From a checkpoint of a small transformer trained on Wikipedia.
Size: 10 layers, width 192, MLP 768 tanh GELU, vocabulary 1382, 5.07M parameters.
Training: a variant of SOAP for these matrices, 3379 steps.
Each number is 128 + 32 x the weight over the matrix's rms, rounded and kept within 0 to 255. Layers, rows and columns count from 0.

# layer 7 MLP up, 768x192, rms 0.123, rows 406-477, columns 96-191
[[198 111  92 149 124 143 107 157 143 141 139 153 144 131 150 148 122 105 106  96 150 104 127 168 152 163 127  81 175 152 184  88  71 131 115 139 144 156 163 111 118 192 136 100 129 134 106 113  82 127 156 128 117  77 121 107 101 139 169 168 173 128 178 186 136 154 110 137  92 140 185 111 127 102 134  51 118  35 126 124  85 122 144 120 127 163 128 144 127  72  79 152  73  98 163 119]
 [112 152  92 162 113 170 143 115  76 151  99  96 118  93 141 159 112 180 201 194 134 107  97 109 105 101 148 115 117 123 102 126 121 141  70  94 144 163 121  96 154 231 134 102 114 159 140 148 180  85  52 113 171 165 109 137 127 135 111  92 138 122 133 132 108  98 152 127 160  91 115 127 124 116  62  98 143  84 136 101 180  95 136 148 147 155 194 156 207 154 109 125 106 109 122 133]
 [137 130 128 128 126  86 122 173 106 122 146  85 144 130 125 137 135 115 148 136  76 131 106  99  65 136 168 144 166 125  37 139 139  84 164 148 120 154 107  85 125 138 176 130 114 156  69 184 112 117 109 123 126 141 119  98 146 101 122 137  68 126 137  75 133 123 109 133  84 135 193 152 125 163 119 168 104 104 171 123 106 117 173 118 139 142 114  99  25 160  97 170 102 124 136 122]
 [ 72 115 131 133 112 118  71 103  90 139 147 147 121  94 105 121  99 156 164 102  84 150 147 109  74 184  73 136 108 179  86 178 144  76 133 123 167  81 128  99 131 144 122 118  91  92 111 128 105 164  98 142 166 160 116 116  99  95  88 159 184 121 139 121 153 131 116 123 132 169  93  59 120 111 139 107 101 155  85 126 145 150 133  96 152  95 173 143  90 134 108 139 101  99 132 147]
 [132 132 118 124 175 114 170  39 155  71 139 146 123 143 102  91 126 153 120 130  61  87  87 183 155 171 158 158 137 148 165 174 180 135 147  78 178 129  89 140 177 121 109 129 129 112  93 181 140 190  90 144  80 106 130 115 135 121 154 110 158  95 163  71  88 128 122 187  97 160 122 148 137  79 105 117 158 129 112  48 115 157 130  84 142  95 147  96 136 142 140 173 120 152 143 126]
 [109 174 107 128 127 101 132 141 141 174 114 119  94 147 149  98 146 135 107 105 111 153 169 165  55 158 129 145 133 165 107 153 113 114  75  89 137 108 116 167 172 114 134  94 184 121 155  97  83 127 137 140 100 105 123 124 149 119 111 163  95  84 140 105 178 143 127 151  64 110 169 122 107 114  67 166 152 196 155 162  93 144  57 136 101 149 171 130  98 153 123 186 130 193 120 123]
 [133 161 129  97 131 164  92 126  67 122 135 118  79  83 144 138 162  94  82  99  88 164 179  93 148 126  67 165 187 113  86 110  70 120 118 135 140 118  88 133 108  95  89  87 168  99 141 106 109  37 112 250  84  85 151 168 102 141 124 136 148 117 107 151 201 146 123 107 170  81 169 172 111 143 123 108  96  88 145 116  96 126 157 154 120 133 118 174 134 118 132 140  81 111 146  96]
 [113  88 112 128  62 158 125 128 129 125 172 146 136 163 133 134 140 136 142  77 138 146 140 120 113 139 123 103 123 113 144 132 108 117 100 125  81 129 158 151 149 123 160 149 132 130 108 100  80 157 133 159 145 120 135 102 146 122 133 104 165 121 125 148 137 140 138 166 169 136 145 119 147 104  96 133 202 174 144 153  97 112 169 127 141 132  72 151 118 127 109 139 152 111 159 158]
 [156 134 122  97 165 149 101  67  84  74 232  91 124 131 136 122 152 133 161 134 158 108 141  95 109 104 167 124 100  99 106 172  98 203 116 134 129 163  79 108  66 175 114 128 200 139 174 159 158 132 125 185 130 122 139 115 164 175 124 137  86 146 116 117 135 109 150 138 192 146 121  99 127 149 124  85 115 169 131  18 132 130 130  68  87 102 104  81 114 144  73 139 106 139 127 126]
 [126 101 112 127 146 130  56  87  76 134 148 151  92 166 166 171  24 181 205 121  94 101  96 121  70 128 124  78  88  78  57 122 153 112 190  79 123  86  57 157 110 124 156 108  32 157  93 141 132 138 181 153 100 160 155 147 135 102  91 147 142 113  95 132 145 114 142 123 153 127  96  85 138 142 154 127 124 150 131 100 110 158  96 149 131 113 132 155 122 150  87 125 106 119 133 129]
 [ 90  70 109  72 142 118 124 153  66 132 205  64 154 143 112 171 115 132  89 115 146 150  92 157 134 154 119 126  98 153 147 125 150  99 104 135 112 140  67 126 128  99 161 204  81 115 204 185  92 120  87 139 171 173 156 132 153 123 117 162 165 121  95 175 136 120 154 144 142 121 166 143  99 178 163 161 186 170 174 138  87 110  63 150  98 105 154 125 130 197  93 205 110 119 111  70]
 [102  93 111 141 118 126 214  95 221  71 188 154 166 108 123 175 156 198 157 144  46  98 152 114 118 116 149 151 133  70  97 107  86  91  98  79  85 132 102 197 154 132  85 117 175 165 124 167 102 146 146 107 141 122 116  58 103 122 163 117 113 116 114 164 135  65 124 126 107 104 157 136 121 145 177  92 128 114 126 139 120 126  99 106  77  94  98 183  82 124 120  85 117 126 111 143]
 [165 102  93 169 128  58  96 156 159 127 153  98 152 121 133 138  64 126 150 105 105 109 133 136  84  88 179  74 101 136 118  45 107 155 184 115 159 156 139 181 153 110  78 119  98  94 145 156 138 121 148  78 157 130 107  99  77 129  75 186 130  92 197 161 124 123  83 121 117 158 170  59 132 135 129 102 131  96 184 177 124 125 125 148 154 159 159 150  88 112 128 120  80 135 134 117]
 [118 159 190 115 180 181  88 120 102 107 109 133 194 136 156 151 158 117 100 115  63 122  91  92 106 135  84 162 133 114 113 164 110 122 145  78  92 107 115 143 110 141 150 103 167  94 123 138 128 130 144 139 180 103 155 108 158 157  77 148 140  92 107 157  74 170 101 100 120 200  92 191 111 103 122 124  89 188 118 128 138 120 157  58 111 118 147  70 178 219  94 126  66  91 136 126]
 [131 129  88  99 134 122  80  88 187 117 107 109 157 120 148 155 123 136 100  86 106  60 140 151 135  97 104 155 134 124  88 105 136 152  91 114 101 158 169 112 154 147  52 175 140 138  95 139 106 121 112 133 134  92 104 105  86 120 167 141 131 131 116 120 171 211 128 172 134 119 119 134 110 104  97  92 182 118 114 115 121 154 105  74 110 135  69 166 146 159 131 128  71  90 180 143]
 [140 111 188  87  98 129 123  84 161  98 158 160 151 162 182 142  85 103 147 111 111 130 133 118 149 145 144  95 114 112 129  79 167 159 122 133 190 115 156 162 120 146 122  90 183 119  94 124  85 165 123 121 125 119 178 191 158  90 131  90 118 170 117 101 122 125 123 158 105 155 140 136 107  72 121 158 101  78 101 102 147 104 110 119 143  26 117  97 126  82 124 119 102  98 113 167]
 [160 126 116 116 144 104 104  78 157 128 119 126 112  92 109 141  94 163 110 119 136 133  75 129 191 137 110 157 141 173 134 128  90 113 103 141 140 132  73 161  88  85  67 138 125 209 168  61 135 108 142 151  81 200 151  63 110 103  96 175 123 118 138 144 165  68 126 199 158 100 119 125 102 131 138 105  94 143  98 147 184 150 100 117 163 110 123 185 131 143 113 113 132 111 179 132]
 [109 120 113 152 146  96 132  94 101 142 105 115 149  59 112 129 192 100 140 217  89 104 112  72 155 117 154 142 151 116 110 105 139  85 123 129 122 144 126 175 136 174 150  74 125  94 161 219 113 110 196 161  91 119 158 175 115  43 105 145 204 135  76 110 108  92 105 147 194 146 171 100 139  96 137 157  75 114  93  34 140 131 188 147 115 197  57 138 144  89 150  65 124 133  41 115]
 [142 117 143 145 132 119 143 180  97 126 146 144 112 128  48 112 134 116 176  82 145 104 138 127 142 147 124 129 158 160 174 163 133 182  79 115  84 103 114 108 156 117  75 182 122 115 133 166 161 178 132 148 121 143 150 135  92 175 120  95 190 123 109 192 126 105 128 124 113 143  83 120 116 114 103 109 153 115 109 116 121 152 132  60 207  53  96 124  82  82  99 103 116 145 129  87]
 [119  63  86 121 108 130  93  86 114 113 169  78 134 107 115 125 120  78 108 140 125  72 166 122 117 126 134 112 130 105 114 164 174 196 152 177 126 153  62 153 129  62 161  59 141 153 123 141 107  99 158  99 144 120 150 135 121  58 119 123 108 119  57 173 152 115 128 144 148 127 222  93 115  92 148  86 127  77 163 122 169  95 172 133 159  81 110 145  95  36 110 130 150 107  78 137]
 [132 160 152 194 140 118 133 123 184  98 159 113 169 145 100  63 141  95  99 144 103 123 152 156 143 161 168  79 135 131 134 145  99 138 119  96 126 155 104  94 176 160  82 121 186  84  98 123 156 130 164 118  95 169 123 127 160 114 165 180 153 157 126 111  85 132 136 103  96 152 228 129 114 140 123  69 112  75  83 132 148 113 116 130 143  79 147 140 120  79 126  90 155 103 144 151]
 [122 122 113 128 123  40  91 139 182  90  94 157 150  80  98 118 111 139 133 132 105 118  60 125 180  93  91 131  87  94 131 119 118 119 168 160 136 109 107 102 205 163 126  56 103 134 120 153  97 120 156  94 149  95 196 123  74 124  87 123 135 175 124 179 115 129 149  87  64 140 133 102 107 167  71 170  97  89 205 131  97 150  31 164  98 115 110 150 118 108 170 193 106 152 197 141]
 [ 95 101 180 157  86 122 109 156 160 203 129  98  83 100 175 144 150 126 102 101  61 152 100 196 127  88 130  94 139 121 125 198 139 155 133 135 110 166  91 125 174  90 119 118 183 147 151 126 145  81 101  78 181 131 138 153  99 139  87 127 158 103 104 193 125 123 188 117 135 115 142  74  88 159 128 125 109 181 135 151 178  98 168 131 115 114  81 118 101 156 142 169  84 102 226 112]
 [168 120 103 176 101 117 117 125 160  98 145 162 134 115  68 110 130 147  86 123 155 115 174  98 152 122 132 174 160 116 158  86  67 116 109 140 130 100 120 132 150 139 161 126 168 134 175 117 126  88 151 126  57  53  47 142 126 131 149 161 108 129 118 154 140 148 157  53 190  86 131 166  81 159 179 131 100 153 123 128 145 108 126 120  98 148 120 151  80 109  94 144  68 109 108 124]
 [139  58  58 167 163 139 111 184 107 164 150 175 147 113 153 112 183 122 144  82 140 108 144 139 149 111  95 104 137 142 166 129  86 134 145 124  89 145 198 153  59 129 124 164 125 138 141 148  77 120 112  49 112 197 144  71 194 103  92  98 190 108 165 157 138 144  86 133  97 153 147 114 132 117  88 162 155 123 102 122 142 118 108 180 100  88 112 151 120 144  77 186  83 163  91 103]
 [168 121 104 175  65 104 130 158 101  80 162 126 170 121 135 112 118 169 101 164 187  86 115 137 153 180 125 155 132 105 141 158  97 112 130 124 174 112 140 101  88 179 127  69 105  98 102 102 141 127  99  90 131 137 147 137 151 103 113 139 190 130 124 136 112  95  91 132 126 101 123 177 106 146 111  95 159 122 167 153 134 160 155  80 127 129  94 127 118  82 156 229 128 138 154 111]
 [183 131 163 144 147 150 125 127 128 145 102 131 104  92  80 167  74  73 136 149  53 118  84 154 176 162 148 145  49  66 158 199 129 154 130  91 184 151 106 125 112  96 113 148 181  46 161 153 143 135 184 129  95 169 129 102 115 166 167 135  70 134 120 175 135 182 112 148  90  91 102 116  83  93 112  85 125 119  71 122 126 101 150 125 115 100 114 133 222 116  57 133 139 195 135 109]
 [104 103  94 166 117 130 147 151 142 124 141 127 163 145 142 110 129 144 108 131 107  94  96 131 141 118 144  84 148 129  82  86 122 124 137 150 165 149 136 158 141 135 111 113 127 108 136 165 101 102 132 171 141 159  96 133 113 124 104 114 137 107 189 111 142 120 121 122 121 144 129 122 116  88 113 126 150 175 110  78 124 169 148 143 169 137  77 146 183 122 155 136 117 137 105 111]
 [147 143 122  83 154 146 187 106 169 134 181  94 140 112 142  83 179 153 186 114 122 121  92 205 110  88  90  87 136  96 138 168 131 117 131 158 148 124 121 101  86 107  94 161 139 110 149 139  61 112  89  97  90 133 177 135 167 158  98 136 174 165 194 153 111  65 106 152 167 135 144 152 158 122 113 105  88 127 124  79 111   4 121 103 150 166 158 100  76 127 113 146 147 110 110 133]
 [135 199 189 169 144 140  79  97 145 145 138 136 163  95 128  46 145 115 165 106 160 120 130 139 107 125 154 139 160 153 205 176 111 128 143 119 119  99 120  96  90 118 156 108 102 129 121 136 139 157  96  87 124 116 167 105 101 110 111 161 145 126 149 108 163 114 161  96 122 147 114   9  77 121 126 155 133 168  55 154 138 132 117 132 132 147 122 140 159 137 144 127 137 119  98 133]
 [104  93  89 122  68 126 137  78 161 139 120 144  89 136  88 113 203 114 108 112  96  98 151  72 186 137 143 112  81 209  75 123 130  62 126  72 126 167 203  97 113 184 131  90  67  91 168  89 131  81 140 134 113 104 192 163 114 104  65 193  75  92 145 191 139 118 119 115 174 111  77 196 160 103 113 116  77 127 164 168 158 112 169 107  92 139 125  94 139 125 150 127 163 133 122 125]
 [129 137  58 134 172  86  66 140 102 116  97 102 196  54 143  97  89  69 162  90 129 126 114 171 147 130 120 139 168  86 109 137  86 173 183 129  92 139 160 159 127 146 134 213 149 143 179 101 132 144  99 108 109 146 144  78 167 160 146  97 138 108 156  41 119  94 126 150 137 126 142 144 118 165  95 167 132 127 123 142 104 147 231 162 145 115  96 106 143 138 155 167  97 104  76 125]
 [121  73 131 167 122 146  86 134  85 150  95 143 108 134  98 103 132 179  95 132 138  97  92 114 139  97 143  94 181 159  72 145  88 138  94 150 120  90  84 163 133 153 169 107 184 163 110 130 142  52 194  66 160 118  93 125 138 150 135 146 128 130 159 115 105 137 146 164 117 133 100 163 121 116 130 175 155 114 115 147  83 136 108  89  17 112  88 196 125 126 163 158 113  55 189 182]
 [208  82 147 113 143 164 115 119 141 180 166  85 170 165 139  90 186  88  19  87 117 136 152 119 133 135 137 107 156 162 109 117 166 159 148  74 155  66  92 137 147 159 165 129 148  75 137 146 133 118 106 138  92  96 129 126  95 147 156 118  95 142 100 188 138 174 120 126 161 189 117 113 127 151 123 157 100  95 113 159 130 165 101 139 112 100  92 157 170  97 136 155 117 111 151  95]
 [123  95 117  92  94 118 100 155 138 123 102 113 151 112 140 117 134 132 191 149 107 107 177  89 115 144 190 144  90 126  50 180 109  82  98 155 109 190  80 149 175  91 108  86 175 174 159  89 157 140 127 157 214 188 129 112 124 167  92 152 124 160 116  56 143 127 160 120 126 155 125 146 185 157 117  93 132 120 172  98 118 136 130 101 106 129 121  77 130 110  88 145 109 193 110  65]
 [115 133 127 155 124 129 122 156 156  33  82 137 167 112 124 154 154 168 186  83 161  70  76 144 107 106  80 131  68 133  81 161  76 117 129 121 143 121  58 137 102 139 154 116 130 200 148 135  76 114 140  89 208 179  81 146 121 101 153 156  88 145 144 196 112  88 110 181  98  95 107 152 106 181  93 196 127 171 124 100 137 140 143  95 157 161 144 103 163 178 111 150 145 144  99 119]
 [122 124 128 128  82  65 138  85  65 190 117 158 156  91 132 118 152 173 120 106 171 107  96 103 115 127 140 105 104 130  84  73 166 127 119 103 144 184 105 160 182 177 131 113 168 115 139 168 173 154 134 126 142 164 136  93 115 135 125 159 113  82 166 106 149 126 155 106  89 130 111 111  51 116  89 145 178 124 137 154 115 165  97  95 137  92 133 106 177 163  62 110 117 164 135  99]
 [ 88 173 135 140 156 158 135 173 154 133 167 109 131 161 200 140 122 161 143  86 123  84 128 104 161 113 143 142  83 136 106 139 139 141 122 132 152 110 162 139 133 152 131 106 139 157 146  92 156 118 143 141 174 145 102 162 153 118 126 130 119 105 109 132 161 173 123  52 142 168 117 177 152 115 148 237  92 135 117 159 114 143 115  90 151 131 127 154 155 181  68  95 127 117  87  84]
 [147 140 115 153 166 132 231  93 151 118 144 135 118 176  90 123  88 192 127  88 112  78 161 131 102 155  64  88 118 116  65 141 153 145 180 133 159 111 162  99 111 110 147 155 142  77 172  82 119  81 160 193  96  88  87 175 145 118 187 115 140 135 152  83  76 105 161  82 126 135  74 109 141 118 106 161 167  69 142 100  74 134 126  83  64 140  89 128 158 168  69  92 136 170 130  95]
 [ 77 157 141 139 163 127 117 114 180  86  71 104 220 103 123 146  94 134  87 161 111 146 123 116 159  84  94 146 132 135 103 180 155 102 122 177 115 144 184 183  83 150 127 120  58 153 172 157 103 106 123 154 108  92  82 136 148 115 132  81 151  94 145 131 106  90 129 109 107 154 103 138  68 115 194 137 190 173 124 217 124 128  86 155 123 180 119 100 109  87 181  90 145 134 151 157]
 [143 149 176 125 105 119 132  92 149 102 123  90 206 138 128 137 134 111 162 121 124 124 107  86 115 158 183 138 163  93 121 129 181 101 128 151 129 107 123 123 116 119 155 164 200 119 112 107 109 155 133 175 112  84  76  68 116 144 147  95 138 102  98 101  91 133 127 141 140 140 108 124 122 118 129 118 162 112 101 136 110  79  67 176 100 116 196 121 115 125 107  86 148 101 157 109]
 [179 134 126  99 136 203 161 100 148 112  84  95 106  98  51 198 143 157 152  98 127 101 117 125 116 140 162 162 125 132 143  91 108  84 129 148 105  84 147 171 157 105 130 167 143 123 118 171 113 117 126 101 138 145 129 131 163  97 120 143 134 155 146  88 125 148 110 101 123 157  72 106 141 100 128 100 165 102 143 137 138 119  88 140 104 102 117 143  81 150 184 124 155 132 128 153]
 [132  92 120 126 106 141 140 156 144 122 157 163 126 102 110 150 115 180 118  81 114  70 140 164 127  98  82 142 155 137 126 140 127 147  97 134 141 189 160 195 165 162 114 146  91 132 151  98 123 192  97 118  91 152 149 132  99 155 160  53 159 117 120 170 148  88 102 204  70 159 103 141 110 114 133 161 197 179 108  78  83 128 173 116 168 123 137 140 100 112  97 107 116 178 179 125]
 [188 135 151 170 174 128 144 175 185 148 123 120 146 136  70 147 180 141 151 109 117 135 145 140 159 181 129 105  78  88 108 163 112 145 183 149 158 124 158 145 116 119 103  99 167 123 130 135 175 107 148 101 151 145 112 158 102 127 144 114 114 177 168 171 105 115  57 116 144 138  65 163  81 135 174 166 158 109 115  99 146 115 115 133 132 117 122 104 114  94  93 139  98 143 151 152]
 [162 143 108  94 202 231 120  60 189 173 140 142 111 114 143 118  46 168 121  93 166  68 158  97 114 158 110 167  79 119 115 138  94  77 168 130 179 130  84 112 178 160  53  65 155 214  98 105  97 108 145 194 149 129  92 112 120 119 115 107 149 106 126 145 128 111 137 168 146 112 106 126  83 119  94 115 100 116 126  63 156 152 121  93 108 104 125 122  79 104 120  94 123 156  92  84]
 [106 132 125 172 165  91 125 103 167 148 134  65 123 150 140 199  56 134 101 138 112  59 128 164 126 146 138 118 104 122 149 179 159 153  94 171 170 174 113 115 147 105 157 108 121 112 196 146 109 167  98 153 135 113 153  66 115 120 125 118 134  86 105  93  98 123 131 139 194 133 185 138 115 172 134 148 120 138 139 134 105 151 121 158 156  90 113 182 117 123 187 109 163 129 166 110]
 [ 84  57 129  90 103 116 104 141 109 140 103 108 110 166 147 140 165 127 139 110 122 133 165 118 105  73 137 161 114 144 199 124 128 102 121  80 152 179  45 164 129 167 110 114 160 133 131 123 174 186 172 122 165 131 151 117  62 119  58  87 110  85 119  95 107 125  50 144  86 129 108  66 136  93 132  96 119 141 142 174 107 127  74 112  98 113  91  75 121 139  78 119 109 178 141 164]
 [147  96 191 125  66 134 125 129  98 155 115 101 174 107 150 169 107 141 146 133 132 176 107 131 123  97 112  93 151  74 146 128 107 125 110 179 143 140 136 124 132 155 132 139 159  95 112 136 124 130 105 137 116  95 124 103  95  90 133  99 151 131 166 171  87 124  99 105 172 184 118 162 146 155  93 102 207 137 128 112 164 130 103 172 114  79 149 162 121 128  67 160 108 146 151  23]
 [128  56 112 111 115 124 139  91 102 109 129 100 146 103 130 162 174 140 136 145 108 156 126 134 114 128 182  95  98 129 136 128 149 182 166 163  94 158 132  74 128 189  37 163 173 131 161 125  90 184 150  76 143 123 156  77 124 106  54 169 120  98 223 169 153 134 162 146 131 143 171 118 147 195 124 112 107 137  97 131 164 126 125 140 102 157 145 158 107 144  89 127 115 135 118  92]
 [127 128  88 157 183 203 126 123 157 149 122 170 113 175 102 142 122 134  86  72 136  59 145 146 167 128 128 109 182 102 128 112 137  92 123  85 140 149 144 104 150 175 148 143 176  96 135 171 159 138  93 157 104 155 127 137 111 129 194 128 135 132 129 171 154 143  74 121 154 128 132 199 131 140  97 113 113 160 160 123 165  98  78  91 146  78 156  75 150  97 132 149 129 141 109 205]
 [158 148  83 115  64  94 119 129 171 139 197 122 196 151 103 102 128 134 149  99 142 148 168 140 144  80 147 122 152 167 165 125 145 103 111 132 174 148 109  89  97 123 165  98 114 125 127 106 102  98 112 126 159 102  97 104 147 160 163  90 141 167 133 125 155 128 145 178  96  92 118  82 125 139 160 181  82 181 135 148 118 151 127 132 139 163 120 136 106 149  70 128 107 100 119 153]
 [140  88  92 154 130 140 166 111 131 127 151 111  95 129 116 123 102 105 134 143 106 147 137 173  86 168  92 119 110 142 114  92 158 153 160 128 200  89 127  87 177 145 122 119  86 105 162 131 108 139 108 109 163 162 150 149 202  55 195  90 130  99 100 146 100  62 174 177 127  93 117 103 138 103  85 153 119 153 139 102 122 194 110 156 134 184  87 114 109 135 172 207 115 139 136 159]
 [128 171 142 120 145 118 123 136  25 108 143 151 122 133 108 121 140 153 150 134 112 153 153  55 120  95 136 150  90 190 107 114 131 156 108 111 139  88 154 121 103 152  83  50 147 156 138 101 115 129 130 121 129 116 134 148 143 149 143  63 155 118 157 154 110 124 137 113 165 101 121 130 156  85  85 110  87 123 120  96 125 105 157  73 187 175 106  75  98  76 147 153 156 137 143 132]
 [ 96  73 147 108 124 122 141 125 115 140 127  94 128 151  84 127 160 215  96 128 129 130 100 145  94 127 184 157 127 148 140 166 126 164 115  68 113  85 182  86 169 139 135 146 130  91 109 138 105 138 126 143 131  66 120 137 113 161  86 152 130 162 153 180 124 178  96 146  97 134 127 130 108 122 133  86 111 143 117 156 112 198 168  56 162 142 130 107 158 112 162 154  91 104 166 114]
 [127 136  50 154  71  75  74  88 135  95 143 178 146  68 166 167  89 106 126 139 122 117 141 171 104 129 145 145 145 141  56 207 173 155 120 157 187  66 149 144 112 159 136 212 110 128 137  98 169 115 100  95 113 159 173 184 114  80 105 178 158 159 194 147 137 149  90 134 110 134 102  78 149 136 193 134 192 121 103 120 108 125 158 120 117  95 106 180  74 152 129 217  65 122 106 134]
 [121 139 147  86 139  94 165 130 100  84 131 149 137 109 142 117 150  95  84 186 134 127 115  81 145 131 137 122 128 123 143 151 155 118  95 125 220 106  93 123  99 143 122 155 105 119 182 151 120  65 182  99 126  67 139  57 123 132 108 179 102 101 129 177 151 112  82 132 121 142 106 150 166 115 159 105 132 139 130  69  98 128 117 101 116 121 127 141 117 145 139 131  47 118 157 178]
 [ 92 113 123 149 136 188 162 193 137 134 127  98 159 103 110 101 111  63 109 133 133 169 118 137 147 146 168  84 140 114 143 153 175 117 139 128  82  75 163 146 167 163 102 154  97 142 156 140 166 130 157 134 136 139 158  88 151 131 188 100 146 165  91 141 141 140 157  31 113 128 150 141 142 103 164 159 144 115 171  82 115 137 107 114 114 117 130 153  81  88 113 143 184 126 121 100]
 [ 87  63 128 182 131 116 137 119 197 129  96  99 132  72 164 127 170 123 151 156  98 166 126 102  96 123  72 176 123  77 163 128 163 121 111 179 178 171  87 140 122 143 143 145 130 169 165 139 113 100 116 108 116 113 152 138  92 138  69 150  91 189 116 135 120 140  90 160 153 148 191 139  81 107 107 120 113 125  90 104 128 146 106 169 111  79  64  93 114 117 137 109 167 196  76  92]
 [ 97 149 155 118 105 150 135 174 137  68 111 146 119 171 111 171 151 121 152  91  99 106 120 123 144 129 164 119  29 153 142  83 119  91 157 102 182  80  73 136 143 111 122 148 157  81 112 131 180 108 141  51 173 118 136 132 120 150  94 150 124 119 223 109 105 117  94 164  80 121  73 143 163 104 149  81 109 100 165 157  97 137 150 102 101 124  90 103  98 158 107 154 145 147 179  74]
 [161  98 129 149 179 154 138 138 113 105 107 124 146 119 117 129 146  87  92 122 174 124 169 126  81 126  73 135 123 109 143 158 126 112 154  54 117 141 119 165 132 145 138 140 157  69 141  85 172 134 158 102  22 190 166 137 116 135  92 140  88  83 108 155 158 105 103 143 178 179 136 117 151 106 168 167 149 106 155  73 140  98 147 192 109 132  66 180 139 184 168 120 146 182 150 177]
 [108  41 131 161 179 115  21 164 142  77 132 136 181 123 151 167  66 212 104 139 127 121 131 161 122 148 132  92 119  79 108 123 154 151 122 105  74 140 111 196 156  66 104  81 104  80 111  97  74 117 161 109 136 123 128 120 123 126 123 162 116 142 108 155 155 147 155 163 165 163 140  80 137  92 120 107  57 159 135  68 167 134  87 121 162 108 104 154 130 128 163 141 173 141 128  90]
 [ 86 127 183 136 104  38 140 127 152 139 131 155 154  50 145 112  68 120 161  91 156  78 105 170 208 105 119 144 145 107  80 125 108  96  86 121  98 136  77  98  48 182  86 140 198  83 177 130 129 102 103 155 151  57  95 147 147 156 122 184  71 106  62 129 141  99 155 141 107 127 145 104 132 138 162  64  69  96 133 104  73 189 105  55  98 113 123 163 124 137 128 172 136  74 145 144]
 [127 130 101  39 130 131 129 127 141 119 151 125 131 108 117 122 180 230 158 139 109 114 171 139 171 133 152 128 149 121 125 152 118  68 185 149 113 157 100 126 118 131 158 139 121 118  94 173 112 158  83 141  96 125 128 152 129 148  88  89 119  91  96 135 193 121 113 156 165 153 159 144 178 128 113 114  94 135 115 102 159 107  72  95 127  88 185 136  98  70 143  95 159 173 161 141]
 [115 154 112 162 154 115 167  61 111 109 176 103 130 124 123  97 129  99 252  97 141 123 129  84 106 129 114  76 163 124 123  61  99 110 137 122 191  94  39 146 132 159 154 143 181 120 112 123 144 104 149 164 145  82 154  66  57 119 139  82  92 163  99 119 175 106 105 105  79 123 134 121  67 117 137  84 133 145 134  71 156 101 113 171 126 136 105 144 115 172 111 117  60 212 131 171]
 [146  90 118 146 101 139 160  92 132 150 120 146 137  93 168  79 110 111 153 117 101  70 151  93 154 117 120  99 158  84 152 147 133 137 157 164  78 121 133  96 145 133 161 126  97 102 149 138 180 144 163 119 104 151 177  83 152  64  86 147 133  78 152 141 119 159 130 106 119 102 110 133 162 119 109 105 112  75  82 125 198 132 110 134 111 134 149 169 150  74 205  80  76 113 109 103]
 [147 116  95 109 112 146 125 110  65 115 115 189 164 111 131 132 198 122  96 154 116 181 142 182  89 135 134 119 150 150 111 102 108 133 142  74  92 139 121 152 138 168 143 192 110 104 159  98 134  98  55  68 106  88 141 152 164 143 106 121 183 120 102 110 184 119 199 134 209 177 110 215 183 118 194 150 130 156 174 162 143 112  49 123  96 130 170 126 117 159 110 129 143 144 150 176]
 [140  92 119 185  84 167 159  80 177  70  86 164 141 118 102 207 145 107 104 192 166 132 111 170 108  92 143  90  68 139  60  95 163 114  94 145 154 143 115 159 176 169 121 176 104 158 101 182 127  70  84 140 116  93 107 154 111 166 167 105  86 143  98 176 136 173  95 129 123 163 129 112 125 148 112  88 130 152 139 107 128 124 101  62 115 116 140 104 135 139  90 144 133 178 137 106]
 [135 153 135 122 144 146 111 118 106 109 132  96 105 135 102 130 128 136 141 166 140 112 152 122 150  90 152 134  80 112 124 159 144 128  77 103 116  98 104 154  75 125 122 107 108 123 152 200 107 149 165 154 138 136 135 124 191 155 161 145 147 131 101 154 162 115 139  68 116 219 144 176 217 217 116 151 147 111 117 151  64 139  46 151 216 132 145 107 105 102 115 157 112 160 143 113]
 [179  89 124 168 104 165 145 120  74 139  88  73 151 157 186 160 198 149 140 152 116 134 142 140 165  89 139 101  94 126 100 142 158 106 146 102 128 132 192  88 101 151 113 140 134 113 144 181 134 115  98 106 105 144 125 184  89 147  60  92 119 153 130 169 143 142 166 128  37 132 169 122  61 129 178 172 108  96  66 143 153 123 132  84  91 133 123 150 147 142 135 100 134 128  52 158]
 [124 136 139 138 108 113  80 109 140 133  82 140 156 123 133 120 112 124 137  91 108 144 162 127  92 133 114 134 113  68 103 128 136 156 114  87 152  98 129 158 173  95 115 151 111  94 132 186 121 156  85 154 130 130 174 117 203 120 113 164 141 133 108 127 116  97 171 171 174 123 130  89 150 122 115  86 120 103 121  92 102  89 133 115 163 152 116 137 137  84 129 159  77 145 142 118]
 [142 142  98 188  75  96 114 144 127 109 118 124 116 142 134 126 154 128  68 141 184 142 121 152 118 144  84  80 119 105 163  92 159 134  73 109 165 150 145 139  90  88 126  55 119 161 111 105 182 167 121 150 168 115 138 151 134  87 152 134 110 174  91 170 140 141 103  90 110 147 147 127 183  92  61  79 118 156  81 138 100 115  86 112 175 161 117 111 126 137 144 127 153 152 138 132]
 [118 136 133 176 151  61 138 159 145 158 134 158 134 129 195  87  97 157 124 145 123 139 171 105 196 135 192  56 131 144 151  96 154  61 193 142  86 145 154 103 151 104 133  86 135 156 200 116  93 126 151 218  98 106 142 126 136 128 134  75 126 141  92 124 112 140 103  98 122 196 119 199 162  80  80 190 142 173 134 128 136 174 135 148  98 148 108 139 111 151  78 125 132 107  96  96]]